Weights of a small transformer language model.
Size: 17 layers, width 448, MLP 1792 tanh GELU, vocabulary 16384, 48.8M parameters.
Training: a variant of Muon for these matrices, 1057M tokens, 8065 steps.
Each number is 500 + 50 x the weight over its row's rms, rounded and kept within 0 to 999. Layers, rows and columns count from 0. Numbers have three digits each. The size before them is the row's rms in percent of the matrix's.

# layer 4 MLP up, 1792x448, rms 0.203, rows 1540-1664, columns 112-223
102:496541628434462473484419459542465454520560554485562568397533432418555469524544397532539467447537478549460459407564536482525437496440509493539525436468506575458517544443549475565434462510494483474473525499543493543580441493566536490513439633419454462461452492526536648570519503460465512530456467511506530565440398508544545432503425572460
115:489466477421479571508501577548557541573426553471613548473564471526488437465515442467427601458484552493452467440433448455514508513500443417496508452502569353489522439427499544535532551565455535526523540525534510579590599433406543494512447526486540547504531466497417520458576435548516519556462451489548517503532483481601489412373471532554
087:496487569483562567461558503520513441479421539529525492557507475483505452529441588527454510436549442442550484507434459561448500555501553449476436439482528548558512474387465489594484542509486584400405525490507487473448569446526498452486557553528457537556524461519443455487469506505518541478427513466499407492443470456458497541491410479572
100:536563482496510538450481495428565378459469480503454506578501609439585516553456576539518605464457448475506485541520576492527535605518551552508467449520590467516460495452486498463467454555577518522384443592539584454533472525552504479470478470538544497554428473451480445557545442532540520566567394511593479458482493433464511458535428432568
092:541488434535459482524535522510508576431470479536397476416516519509542554535530570607573466515552477583439507503503548515414644524463464481497577446582402490462405446499552473536493514509553434511545431448447485510532475471423488510527450469438517570538477474328529478583538520531570555486488471534492518528524555459566448458504567459620
108:527478538528452514623463576537511436483530544467535469527449514535559480477452494529434571424596541496562530585477558547526443549501514560555518416596529560482472498493543583495413505447463546434538476432421528580539488512477430520431541540649555484577511481537470557581446525586577552518510520440490509430449488557496412504530540344536
074:511522465487476543472429538452553509573478543488549455499494515569450519485474455490391528478468517509586559510537572422413400494422508537372490556489503499526580441472551518505543567580514450537497511476615475571470571549575462532480547553384520569582546513529446568568454515468540607498595398545501494594476478456462590495433504431528
121:443494510491432505409411490494533501518463471449431538528486457500442560505441460488468471574444548415434474481501456443624560455513529424608496562467399540515518535462533512428482408472476498549548479428474469547492465526510540468398519462540456471495509405359554430467523546568504389450460494520507472471486465503541588511480415508437
096:533519544490489488549543497443591491498556464545468458463551394409470422465549512508524590502496596522488455484597486549548487474465588524476412485544513479568542443525553489568437577534528424594431404488572512511438497409570546566525529487549450587532522501343522450588462462484480530534460462413502455557490471517525447431496489514519
103:509581509484492614450348514461491553473599485511487557424481504487516478547456482617428420497541446532539483513546437462620520453481513489499481575417508536453541467466462477495553509541536474439554437526490562615402448477418497501453438564494485502466424481500526597526515457553495445549419432440482525528534522511511512464528463527531
087:526537479489453533388553449591560454457498533479567498512525525432548479504468494452511412423483465491490350447483448421473441459399423437555449431416465375522459537487473543446461511456520511564461545597461425536497462444409519534517597479537474489516496407516572439510577441569510550473398525499448477425449473456556512533502505475374
100:452536416448420509483532435498494516446483618557468546480561506494577620500468484521548527574474524486455527492518559473520475468536464518522551568525512511418517509515497442535500468540478555493498510486521581458509555579604461485507520504440517568607452507419478516517445591547482433448526404431556483570495524557497433580546439506508
086:430408481539501507545440582522518491533559584589530465544531488530589505499434490475430515410492523507427579522517468493446496482438465540477510504546502339522516476559400483446579532617427449589491535522398441546446491476516506501524447550550459499417540429502442554496482445508536487458520495528563462557508472444550450595526469575532
105:520454445582541513506557515418485543523569528454465429487570450549503565551586564588532510466502474534487439511509572529387563469464397545592504509477439465472564521422468474521468505501474521538496563574452489522477544443467436488523470512441502425476495608494452507554531550440509462491449494484565535437481390551430504436584453555532
104:438563552510453503513513454570517450573446573384474417553598550546465436478524553426609627518526597543515496418511450443476513510526483474517488513543527502469443514436504414476548538483510506515566422513467416520555427579537418467474496487455515519643550500420516452523521508607559435465537584451513441523477425508495564527442419512445
095:495503412435436491430501485556483520479493480448500593539515531457445476562434498519458566463504493541504447404502441495570495512536486445448569531630470445552478461550516597509588537444529392424558490626528518443494547536437520505508494525427485514490538424534464549520476511493507513505543436583490466441494400513478531629564424415483
098:388546473513434493490492440551408586470508557492414460373510516449472472489521415531508479575603544520476526457464432457443542505513539481562479410554399584506497536516469520510491525555455529444462497549495522596497532421535544537439516493483439475380497496428568528483576323500507500534540512482514494536585448584473506506426463553455
106:463509570496517514541437457476543455433455522510533563451534581501482579466504402428521603549462549453473573449382508491523528539500569539513578447591517503475463571513469557574573516582527449390547536498526456586466512424439593517510501519503553470585481445511591533480610457516459480533503525458528411478517475461463467440577538487462
093:534496503537447480584558429503450408505440485617466504444542522368496531486490442489448475517496413452550488462456508635440490450505573468500438545551457514480553504522422459421502506503566472453486429471439533574524544475555454447511571515523500514540515394442583462571488419503478451502455451523448503416559503550515539503563483462451
097:617478519573500478472470454442505567504574480495559592500569568438519442545481550617491477589580482508461613442471393554373530514553467452463495582575381442483533484507448417453497516430477534527453533438533493485540534481492467538482606531423539460476482479507488475453442441505421514528545466476437456486430556451543497527514361495523
103:478465534470531555527453468519553354554506512524508470436500562462549518469491586480498631569569505488520487511506520558471490484429499481462432526549400518474492516554421493435512478439481503511508486506498418482561522541637460428505547499545490437525496479574433512496540516466499527590572415542496494498497573573617484424479501451512
091:478516490455501449470524545601521477498496606479616443479531461505546437462475462481442511472501399592450464477485557442428480550420506489484548547512530478551524421466511482463549525470579517467620516490508522456551475507490499517504508598481451585507542466524457531490474522496601507411380478627453428542462503473468594430515575530483
087:393467494426447482475537530508491445518479417436553530538476469557506428409503482493435533516446499606479452507467539475464483457573456562467456496486571548402528608552567515479558463560514598535497509585448419469505434469477440497520499522484459462580488481647422520480580470494476462464509562593515444458567523484481476485456454464539
107:480476473560557497462553505371421513542507567562516437470585527485589498433446476506527541486474517493534521522435489518396541516474589565542407545463491532458575480461480527482480525489619544565466480600533527563568433474570484472496542493476495523450451556532513558439431505471538520519606382592507508578519503503489433484438431431571
077:470585474528451503614494486518532577471511470468533463463441515395548562531412422450545579465470488521525528500473506432507574498525594455538619462455530522434507582506438505429526443470553584485553498587463471484507376421530525512404559483454566557553492535428407530553577426518529453506493413499428489556483448497551430415452500439506
120:498556505411424580431467541538547456605431560491471465496481491438462511589485462442484465474498588433428472579470540515461505461572499501592604509459477456431508530474524567422474473560528452500514525441514482520541550481566511419446597470517495516537520446541467449448558549560565471442425515515489526453440455517517532476568547490506
063:483487518510551512500506542415405572422424456515491523450540540498608553510459466547372551490520487504543486531431523421540474465519425501444591556567477476490486531534472445383464453496466508456434440427577520512538469542490434509507471564364484544470513527534491561555481395499563494520518416476496456509427463453546398606523550563471
098:505531503498546650402479488428512472526500503502434573541485478452488532537475519543501547462545511515470514484529443459564569501542407544569548474540516491565490496494514389461533475504517467534607437498519453484475473550555457560565432521496491408469422495438519544535456430516595476497522415481547493535441517523538547548466485488572
094:432515478518541513587465492483537518484511415484557483488475563428554609581586554581433436489457605483486443460478438522493513429434443458494568469481472409480545476544516449651483574483485491532586575487475498522534447485484382516477607563550459469520527568531582490478565560554577613422583479515486495513416489445549558421458435468446
092:459406410493566478576552442520541544453461496493620474514520497523560456501488555512509659556486591488481517538570457460500467530504424484468503558537461453558549547564507523546486646605484490502462470511553549476568546487508450504517425493450427575509544466478490509500414450523535512488488510497484470467400510534525446401465449601502
106:497476584558508469573451541500504527444490528484469481560545577512551553493640431533521524525573447452361439565457443537437458528527475512468450517548508474472504438570490434566458542425555538516463514442510551484535551455581555525462437493507531500616454449489634427534423476488557483506584519493560466520525422384540455511472517480635
105:562503495447468592416465480520491520470525578478569573513394473475542502532511507510481453476503509463406522537524450428556497497465478523522487538536503518449514513473519507477441480465536470491571502461533418595411432466523562530506437514541501434441474471544526523497477495569435500532571503461497495450404494577533504423501475466527
106:435473469404523524498475447433519594399448422475465456498474485456471455534554486500526491485530442496488522505528501468527534510530488486391526457587522407539518413512430548507538493514445570507521543470621466521445603534530502491424534487543525531459482473565506510630550547516507492484484434538477429418504408496488471575504539547503
098:537511552553501484481535420513396424473502389482422536451585399513511477495624520488502525534541545420509598582488537555447510486540619431478520525565462457582612511599439552480512499509497489466651585561524433459550515468575460495504518592457562501470509472565503450422546477449497450516532492485397387517487526504435533502501531525532
108:550486530499586533457543558447532484546507512471480547507493510480531430453459553581417523464486388457574389586502525553481498526448542500530475500532623554365420496485496480458463565527463459538538383531445456518515505509532424563456556522478533529504565410534535530524501437538449447563470447520507499553475444496445464496554409518516
100:514540505514579530498489506500486468578500409498471431531457460480436536530492433464438619459471421546472406584525483465480586477539459551522461498532536456426513478603445466511472442450367438503473435582407409459536526470498432488436516485511486622470579449511477490579609512616540525448456463434552473524467452472506570509473534565455
092:576499480421635465464441487456506604608477497475530497511519430515530470482574532568500527556466636503454440556479612482558492517510480495455443509487487495530440386457515552500509553606540538471482532538494553551443570527471468554569418507504467481544515556473440534566677511625506391466471583363493415554455559518509502447568533481471
108:524468556490494464507535547414443590550440580534548477503532533463499573406500534672461454445540515479424547491562491518503484472470534486498467565494497547513541463472493423548393464513429490459506479593525551420512501505501514558536502476597502557504614506484461485541531508543472526522424460549533542442586590552458521538529449439511
113:454434527506572566484488516530509430577518461479415518554529509553545468598486492491495430497492539462536460608426587497568453652448440444510471505573555529623548536497420463609435588466509559517464473553509456521417479497435435471628530639479482513505509475496528463462519531489414458514546441467477479518524506510523492601553457546451
097:536453498349522481525547588555497503474472519556541472573507399420559565510546485502536517449418577578433492498437516528434395532413448504457512573514519473476465441536519472569452527511441564601489471425511565471555561454445543426402493552539537596462552497538541481560446471560447416461478427470397386503508493515582462522584507522477
106:505463501473522560565517467528503487581529458580447517481549480539548533528538573558440502499490476403452423579492484442506416485546519460510539496535484586502481468482463455491476459466450539526451546526484548439498553434497455514453523451482502604501462596535551471500450568462524469552510629550539477483512573546479516516466570568466
097:470522464542476558476511493546525459545528403431472535465386485448557413595514552523487560546581464444541388498446546551522542546536557463502529418507574468506511473489479539519358484473531537472466532498416374590503513525446482529483497443583414505486590502516504542533449546410477501476486454471512516503448418515509572497474462421450
095:412509475474547463506493506517510434428565447434529459491465528459513521494518486505440541511442423578491487456477469578419536515534501535529352514535560562524552508605490468400572503467429465408518463513466492543549505497498463484532474420535505551442509463556510565516457460542405423553551489506557456531473441501466489547510503595515
092:427457482445533623519520522468524524607479471455435431497439503438560467529481413454511442421463546576459541582458532568483544528472510478508415542539530438529553509510557515501462491527511471530499502582507472487544435572517547443505494468606507500496502457531401429552483450512556430440555400527529552527472444567550503473576417562542
098:520477412397486572468493462417483662483451490605561516531521420403468558526488544550426482375450414478456579592541445502488467530470546435439457503521513461469522382560507510470454473480452460573506529495518513518462468532495463579497507535506513449456441545523661550479577470468557516540472518427447515518547420440544446473497535482411
067:567523524366590554442555545566473479476429486571493512411555562509495511537471523462520445494534477537515524559437492587558476448550528426563481520543501452418604524501498508516495439572475519567506442459491419469464543495510513448605569563533537496518420419384544467626551495554488428565471484524527539499490579569458502429591564493517
101:435498512457483551428596483450477490524485614502620507562471592479520425509524592508559483434440472495477535460506512413379504480456558490464505468439517555523538559451539439541573446523428444440487466554532539413512448625493468474439494528534579525532516442499585597528583396367567465546498518558547489545506461462441376587408531436507
092:530470464550620553461590483452645488519526439529545531474472507463545508513594519555497524524480458501580503416496512444592411514495535517528601426503518495506390486499403428417508521478524458527419561438530505580423541489475504548508549422521517456529528485580575657491439435433500446569476389534434442509447452549501489486515533470474
083:493524543469459452540527531510460472426444421458529529517533524450512490507514552549439551529494476454608511497571528489590484557532547502478440465456558592505526490443513561473600460507458455547580477531498530471499590539509521526539628414534442611423469494474437512383543494455425478436497530533474507477486566520415453536595502468483
091:491503473510487557425569481503516471442510489552506448360535561410583463518469508516526567510495460536461435468553536489471436453528487478510488564539434423476523476570527535503537606598490489496488468548566500409554485517464480453440531588476477428542533515398573448480526564590494517507503525466508516452538449436508531465527452624520
097:543500481514412544580506539463549545415464534489487475552486537554462584639446507490498483473551619583474502490402608474493474571532389442430517526505459480471453547500497481508498445518545394540531482517433515510557435520580565547571509469499411399554417518466566501560449489501536511493572487549517442575545404446457506532593482460528
083:517453507437619488455574543438530527531535505546551446459559491560589480526467479575509449514477469476533497413424452538586520483513511558464515514496448581459505446531541547535486547552523534561524511409397533468476478543515434504484528445471571593561553560473596551580544400546531518478558526485473599547462428484504491505473532404513
100:436546397547530512478437553523505577488532414487578461397495566482464544471462493546555549439525423476438432496519458521471506458480499444488479516621487577534509550548485415514501599505484508548366514432484473515482559532484541553505485607459442471541540496440546469546547428589624477441458541508567548442404508503427474452572380458574
098:509471511539498509530453528393519505531446497502519496417529528436466569519450465568536526472415507484559543489580518473434425402544484411519542471505365438541518477569526511526499449538565477562498572520508471431533454433495465547500588530542531461469567499491560608466419410542491457456507452432492478502526536532557474546422460550530
071:546391464481576481520502523444560446495527444498470461497330510625479586523555506522506537506475519546546466488499590559506527532488426482531475474509500475407511517510547499497512525557495531467504570441440565533435586512462377482537629544509536539574545463474492501599420441467552511470462509546555437521433478433501530469410564572474
098:543562461419541566467519510555543479522444572416513460570488494516549537616505515526550487467466489413617545559525474521503567559502463463506456463508555550581491511528543408416483476454421498593592561492499479579466469488563459637540458470591495454459487598447564398401405512537467586505575459509549535499525436472507459536483468456452
078:449442536618405466473501509507502493441510512473530560524479521522558467386473525486533586451443563453538513427462568443499445447455477424452552484474535484416484547603446443515478512528508471578577429452443460443573596543539534529482521472424555542434453588441534582539555535436505585471517510477542530465497519482457446539588452533503
085:493493471476394530521530490523495486573433495577487551501520451542475380439492459492409579486480496583440505486552582439459505446476460523465481528482522509451583392555507486510467506430529545464442506504587501545390508539462498533422412607604506546470475553432569585502534499456518416446533499475531486503382539602485494500528533509496
100:490456486434573451497525438408583386493484559577517488554511500483592593520546430548459543459563614414489451541451537479504503451433530449508498398556491525536587446529448525535463546558409569537482561545464518556563509521539500558475492468524453547411463466542484492489492507457449524449519591466494539501524563486477434509522435428556
086:384428548442493467488450379507475533500490543490493563546553511396535490514464484518441477534522549394451494447461511371553459549549467518513482529498477467507392518457616507532431504514519529436623479483538516523549474463506584538480510585559481529489514596444456554533486534510491482537490547484470464476524522500533366566494538504524
088:491438492555472433570555422522535487463431538608444483575543505524499436550413534502496467491562515386535475528448476555472471413496467579414599465509394573542411531523456459510456488474480570545485427505575546498479470549512471463520508587499427558476494508521428609473455509515594401485479477560500462548537548430520477452451497453435
096:567506587495576565504495456493475484491433539521513489520506490519509497485503474484553498515519477445577537530486512504525498518475571539491588448417456565604503522536513513417436463492429488454533510469421536517495495534466499483388514602548534526448461519532507482563398488490554462523539476483477487459493462500452419544479437499509
098:508508506441462458512581544565477484622475507526513442503461574503526507501511434492435404486518487433527461537487467586520446536480499512530498572472436481495465471545485514517416513540468593557444464506472537507485521510513504417515541580513466455477567519612537442494571474399554518519504365539524484446441451509529468534492546560503
081:504564536498390500537505472609503472526495441475539493515556657531461530512514447551486375517478466526511464428462562575568490480421493507491477397473525534483392547551452496442552478464483552504552429554508443519326446522498517504469488493502495539529522432448553483431476516533534392518456524472478449453490586533557502435637567520361
088:604470399541463492462435594462526517430473506557505472488494473509517545513503426504418494468550465479553504502550485535540511533535526502464528545509537556525522520413510456508571519641569513477504434486576524508466451522519459437426562507496465458472535605524517453644593465495539530560486495472445514554466488529587505401461436528556
110:560455513402588536518466541546441433500587513532542475502490441533491509520516471481495545612513594536488568541415485588555392423573558440444564440544445524480366469508482527535467520516488581527446480523538576567533489509511498532523544429522511517469490455464504451563477492562504441431513485513583583421478482497362480450516528446487
088:573522588430515494604531515603529467389448510551475455413478470448590509512419442491504504529475593440520518557510542484576459508412550609488548494550488602547570555496417538571437511566504456554568416513509452508558513545473523454523505471376534475503504494473440441554503502513497352557472486492494452537448569418495469542638431461570
107:524595493482533505543412479462468456546529559445517499479557562580412459513417484553472554516446528513432511554508519514412474493406434509510535465546478527534400515419455529477445596535490515479479506501476466589545610529428490539452551433523480491419489477511466510492442461487464351490431435491380566543545510524524548408430465568506
104:456481492542454518489460443453608498536533402524550488508404521577436477528544488528595591516446527435478428479510541551495391527576553431471553568477511532529476551512443587555619546438470511518492563401458461572536598447438502476481470436506443375565471433501523512572491461500463463498472447577573446643557505574423544510488455476425
105:502490489483477527491461542481466522449554464485522449485406553471493478503482429570459509476532431475535495567484565538508527445584463355562534519461434460385535417498441448509502515480490503512523525457502471488412440506551502420499468496449547449522522498514506549507508499515465404517490534506500443438523481490580484423460454524452
095:515479515500551541507498543458578545531486533606458473424568506577610483486591527455512652530588431565459440452585490414499463436426513430478488522428525573508532498428505482451414401594446425532537547413477460468499472472577587472445507526581506501524487581587465518509408482560462534503480403499454467490510493574486429532495484577494
117:536484568510477502446476468579509609514511551530469566524447486505471477526522536542456491572445567487461379485593454527574512516535479562494417511487486472518498547530426457508600510502529465499508512441528503540439487560464417487539471506454561562544641550579413536544547512468516481542497543514547540564492519477425414443468518486529
110:591447407479497444490543585484541480487487529520508438429530457480433452395502527529481443468487471449508568608508501494526494446501454521506475551492523525464438448454589485554509457470525454560540514504540524455500629520489572485478425459478514429513496523516515511507505540569415392478406440553510477532534495505397537418469542466350
089:470465551565488540505521436468478411469531503527512528562486521453494594581439432458527558568478526455476462542468495561653507458519518484465505596496521528541519522483371494532461571491432450462511524516430459573627531466568554406531603506481516488515516503461489546513546581467445521499449601445507545471431496426436426428431575470531
096:430574392514402510578496511500496517400532583436558530487507554440482511493492388613422451446566481520431479543366484489569601502546523574431557484583560484516483559509580437522441558551539506483459462445472466577498433519457522541435515492542516475438524535421605389519540551541475482539519461532513529473495482476454518457518460516477
087:431466497428545487488587597561392453577476512452453428547532488479511466583497479511559567432507521535573463415460536489461571522464457519443503441553561526481429478535505571476457514528581523536549511419434531449548509434555466507426564508513506490535475443457579423549450532548456535443524571425527454430505504579523517370521428519605
097:655438472567517451460518511467448414512397586459432586484580490484524544487496501508491431514475461509491485468535533554554444509511449448465444542514501566521545467528520517483451595488587533506498581490517487503510498497583509474499471512426475509531409447536498423565466501418427556541546458586568538515451529528579477440506514481449
095:494473471403537490530474472455494471485498479502516526490470562493532510464493443515583489500610490472401523585417523562505522561445497587525479480509520497480503508493349476493505503540485497512433517511530436481570476536523522543532435554531486415581509543492531580503564449607479449412534545540546461482448529416483438600468433505482
098:479451438484460527527478546482521444517466508479432509498441446464408484575461448549579563493442481469499569569456554533491541511569512445497455623444548417540551493527445505442610493505415532473482403542543454534497513502457436473562482558538428574457507445499570498527581501568542576484509474476530449527522490539448545511529462623472
088:477506464441492586574480608489452536581493482499562495412504392527517535462567501541564415455444491529482414546515456538626465474538401370477484513484519447350477542526560505533430512524492487519533439533475567468523529560502498514548549544544469521491577525531481539539537502463514493566483544486486443547516513435458445475576499508403
119:392522509477482486467444574500479470489463541579540490496546567491477459533572460463541524530434430437397511479425495483479527494531524488539486514515469515483520470536543525418517547417501455537515436521530534535510558554510541512492493524488516469516536452470457502483389445514496510538437516538523487582470546498549492505535485640471
103:562550506418600521447466528541577557559320559492519577426554493588530493517483574475572546348491442547505450475515551408452454528497520506505515473522522417492486528471477499479538389461483511544438483594510498505483464556589406600438439494528539504486532495584431543539510411429468507447498504497503566527419458496495436494526521509478
112:564412539476534478539614481458488534528528539496443495502533432571454531500491433504456471560537569466501483539442482468576377574527448478541512467536515578470495528518467516560524518581509542531498491474511465541429424478501437568504458481484489476550501489490616524574477497555478594486537547458522465437453475500524474443470530473463
115:503508483575449407614438549548535516431497485512518438534502482468490413511451578440488458452519477535474452469500562466496486554530515416399563544575428559426507511481469509519579455531515582555434456458517522457545553459527441586444548513444524489489444526448535481549507560477541577571527482551488425487576569573554505552535513510502
104:453514464510518592545546491465505489567540586567572416572530404503472473464515390513436526489477446519518512451541467528395372422476522523466509540556484501550553522505464476422361498477511514501479495509504540585542564477454450595447529465443567517499516420500558523502408512536523534490561488440546459501496555565567544542545431530456
130:427569468505575508498559433406469498513425506514501547419478575473537538554519502535605560452535548532493431489483493516496508428448505458505564452529543537487553437532565460507410532518539463398475543472512515510503578473551499522391535464595567528551511579472538585538541438419547485523436477449532544446629446536528467443499565500567
107:492480442524386503442577538514545518438606564528469547509505505541465518491501507518550528516525501466494439443483439566415474487448478478472504429444411480572480497436543507483520444494469514571513524451513511492605556462474514386414481441511586420494578429466560531488468385371566346428575580510629570438507503526463435456572412428512
096:533457394556453546526526521459529487525385534522504404558502506508504506532464538554557627602531413482470487491505511540478440537469561401527444459491404556509601532490557445450533582527525524523568494408532461504502484428488491584487399474420369494550496552542559527530511477540565512516502490478483518491452490492572558548504526536557
087:535521509565415505527525485529570468422449554452449537472461603592512544460511447567501509597648593489449512465431527500476395489543536436594522490591510483510499517468438412568485481541566548517523492501498535441502411516532442375477502497547444460584480527431499571509438502478562517504546436487479504568567390495406478438494488481453
085:462511435493387601406461494392439477606495393484483447521492500529459491489378580556487535416485434485410480527470417437494533536480441488522531565518457546435401529444506454470430466499435508526458501473454499564555498561499487483494571575541577565507522434535454542490486496573509438527528383514463489437445544524484509510489520488347
100:489548456425379526463485524467563595473444564533441468541523420557566508511482450520442424457548440507480410521482511522517517513419514523470532574536546501546510495546472538427502474536502531453557489447523502507478450483498482414487496551509459515433474496505440481622552492502499467577491479454481436515526538503503484430549428532538
119:426390450535421413470442519526588524584511455444539505538574569503570464462468464538512398475496514531524503552477526537421445544467611421450472547465513512468474475453426501465528576570530513609456568450548366614500426514513465551521484519521495525514576473444463494496503522537454527474471348494546404543469431502485605473445501538432
053:532555565478515433423452523487492555494500460519534394473534488547489465569578572436518488480445572534517563602516469539496453564504484506421511396439527507506426474572493511605520514502386442465498509453526512439518483563525551434550464537446513473494536515477505503551539487570482440497481406450500592481494586499508501485594593532536
118:464471450516488534454431481465437466489562490504445490446510440598520481530420483537536540586462557457452508511417470422517485599516553501441569438539488495416484506486495531460489605474533502495474449552477479448562456490567512530523506532508541513512529564506441485505510677512444467356524408423525423520595549591519511420484502486516
099:511430448452597462507558519394445562592449474511496482577431505578542561594476437501540507598434454531551444472529502495523482452449484470484458503532468528504591459503550529498491515480475426571469547459431558487521526506531478545461550396486417457464460445575567543563569356481650537536546514548506411470426510445441399560538463598473
089:496368422406568477531539444428592503463566379511441468407515509542509542497520553530588519530547505528505468398516537464457412518478552421433431498525530422563392491515528443601447503524401412517488441501557585383536524441469529482506533484446430488421578562461505569548476446450460406569473456520517550552379570493494454489495474509565
103:467476508537464561513428549468497377455531448529492444609552601479442465498494484532486493467535498507505455501527510562527509447551500370527612554430434464449507474491529524497441476509439500472439546450515463494440543473503545484443488491508522550592455565453446485558537454466552495424534533480468452536521418497551424436420466521402
093:537462500473456523446459466512529449532451474430521553367457581538505487544499548476467497487491530629530508594441508428485521524553432476538499564481513523495624437479548527533441515513499495432516414574474519541612467590477574498581463478462497470530484430561366496480581544532464475554542601490473521550537527531525503589552463526559
091:452447316500460517519522500472489451502465586541521421549546498503526484458577544434516504484564452493474546518518498509461554617506533486472487566526530566456532505530512517518456529485439535578475474568482500437567546426597466497438532489518506540579550527419375580521462596523514481496553474469488390550561556486459483509475415515512
115:468484512499473481440530453455524413482475443573568454532531590454576448587435473541570472511544520435541536523530406546543511567578425534511414414464387598401523477486538537541515360464474522553435468446484384488505366500427431499577494503479517501565485470530594561567480509461502533421524497550501399545589437527578512550499503482422
107:459484547511529408510392467516580417505452488510434490480525547451498515526559464492481447515614532501513486466544522565568496497548570437507467377629410454575480545475476421512510553400466493501433484498550568478480515394514461585501539506571475563478447525499569594494455448515562495544502472513567392457460537494484500474465428528421
095:496529449443572442460521499443573458522490528554409504517400458581492511506523481473535583450456502472465484390424563488533571536517536476525483507496484503546535506496503535458486522412557483571433520550511545455621521503493542577448454520529586549533533519475512521609541471537557509509516411484584566557540510498484465539525522558514
108:502528418444490520559401500572539544513402502534485585592544528457562526469522385348556515462547509526533452522489562484490493556425502420448547465548497518605448544524491545483532533450554452478483445504525532540525573524551598466447519601441535443466505420426526606496517457582522447493473488451504367484524549483436558515488528521581
115:581456469487418554515494517458547487495492498559492455457502548467451515419527469571469551567410466602559547510431450551475566501406511553428522553512527551433443431535504540548518418513489509501510469486486523611451616552473549519503489482463500426518457459483542449485466481468548601582473490526525531524486469500489441462529497503386
081:469498500492595467450488525485557513498550490490507417538523507591569556571638503501468540362563604491512553480500457532537456447496453426526430594531544557557469543464486401516520497559460592559481449489580460486454455591556504607566529567511380523495504501505568582549531497462546493559462422500571494415486428487484460509452474624439
101:494493430469501582592550585604611523478551559454516419490457477556540440451456455590416522441467470545543482511445411579515450456477470433434482532570424574445400600538515467473443497546458439560511475614478445484481409511522506578541460527510521455454465494583489447469472430466436478456511450627561469465455553470508449516475501543532
108:426545542510505487482490415484415553539469495503528443533532461411544519452501496533469489507559464605515454465487509491557515505348512439441530442624501430486478583561539462499462525460488532540481477490615611522498468418555505537459543548452586460589502493517520488475449544430536453490404416489468501465474524460469579501437536424542
133:483545456517444511443420557513510559540476541519470550466521527463453479537477485505547461541538553456568505559448496462485486511485529514493493522569431560494464558508458508407512455586479445440438490404465513504529552538493442436466481446518510471388422589473502404512525543528540528508431533495351513525433469464536442527554625512479
090:496466479436508483452416590529462442448460441492483519453463438600451525469482474429489503485518443459607505525536535497548482490433429520500486481592465578468507485603511461458490432456470490529590466474533535515540493528476474558554430478559557544442524508505658492502490493534419445504413457563584510534513495495539542508410596608517
108:559472431483504528517486504497430479579561502524493558522489457450543522486509502506442389544520568482524382605426578522415432537566507399625422441474461488450413526532603550461504444439591500505480481435540469485454533424535440499483550515569578507407512565461466571546505433467461510432499520390561343433565583550482486537530494477486
107:510445520532453450548438526498383521508520473490471458519435593353370567567524487481477448440562507508398482535437462401497505504517500470466552526554536561507431557508494479508437526462476551496513478491517491578545535516469507464584472471456524403534447471513488540510484490413537550447487439426541460439549498484616507497577492561572
096:540462548536530466430499518524553469517489475458479477446466464504484539451503440606442526479474499526483551513460571576572469478595533564423470471490500428473515389421554572498454537459497543555513464551509462452496417483445503592535528602571530453509411492457489434519507529493454517480504468487534423534559519518532476495583607450423
123:416485578500598547485447419494487474449475530476569519485494501524552519576518495504527421478476494510458473410545612531465440546528433487502525533492443505417485514549571528496562568465515464534538515439468386485525509505584461536434590448504504490535555494464497515567477451583497509356397435547400450511558402536531517529553527579550
114:486521567507527398447456422453527572554470531444449486454508540491502511473481487581529523474547493580601541560470491568509453459561535479516569491513476554461559539510534477499477587503484497432559524470562508427428474510525533441517489557548511506463556420447527473537457415502527437521431596572522480432499480478578515436442529428536
115:491459462486517504519436484513452531568481524552520595390396509492487563459548525490554541509404499465482564527433485482516574591464487469550569494577488449440582478482486416536518539547523577451495520462436480516484525540599534446459436548499521555532460419518521497499501440531522455506479511433595436491483452493459470510501476617577
106:509472492476445461472526533517480543551457571525537448430465565532515513450534557462438474500497546503559451554513448486528367554524552411537506542409573591476543521451516590503449556526405487450526442526445585479441625509527569474547555564518495441406492477510497528461562581496466520529578474533442456490419434518456462527499548448505
083:400463450522486499489551439520490525512479463503560427488517589442453470506443483462473521537535495472480547563490529492544567532421580517522540556414469486480498503455399443527535459465525449486551452559476578487511454560580425544507512505539441571526509519464538528517443497475527543541581522492480563512514493500478518490535503487577
106:453443566497497501503448468502494466543532520593589444515472561500530545448493525469576555544497513550492516525576496494615535528369541471474611523417377465511574368597501566470595537550562414433539451587606525528551531522475520499542579578511436468589509466530397500554493460497426495400404459502470546499429495491425469524537534549561
046:498362477483489405505582472541503528497507538604563473468442392558441594534499519501490487479421585502417578486488449543529450494529531435500601560455502533487405496504399537418481446521516615484587561543453466490477528367515487525451534542507495535474496454479566460467496506558553489638513401448426411485418501524374514456573574574513
155:512455525547491567462559424480488442575506458516567589468528490521555568578499488488565493575478553515502499546540467516533477529493525530555517496530462477562507490518623530535533466511502458483490490528490541503422548470557427504516497551487488483537585539450449551543507389492477502522474578493591551549581414554362480542524576327550
107:416533536591572519486524377538482534487505417465521409361542546534493574542555496586519468507487416495478475584491464402427570457500454487521574531470527404495509562570534507505555528412505468520493430468553482594503489473525463562570536529435490483497538560480549463470471496482449496565515456499511416452573497630466451527513600486532
105:563487555580507563463538564529550428473529557476546523452432530537386457522472433493524517477515474483528514573511448565557470501594467522494443472525456524410513487498533502542512404531527453510501574499545475513489457558375532514505495558479511539544513472478494426500592519517605425449521434532450490551529483538473565521488518525491
104:530523484464575497415478509512508460526396546509530499520560479487503561531417449428449550479407539439536617559526518471529541519427577594498465542610507447436526544512618419501533441429513483517454516426513603533487623579559411517432573474610451485576514534595482549510466483551423453528480368522501460455464540494476495574440488502489
111:522533486455483485490433538417408569598500481605567504507492527498576472582494512546462573417508508447424430430416506531520592526490507507554606453520501476499495455434579513575467412453527453440482501488468495510521476450519458484518420427622544424527501489591503465640471435417508474475469598452477465501483500530503491482553458468506
091:517425560475493468553529511442491497498549518559355446569496455490527554483523534595478545554451523378559514459521550517467458503600503494527568478460442610530498452492492548564554522490623566484510427522563470512508524528417441521544485534463464543478492440516498504559500432504478482604488516455480510434561589485421530489474383509540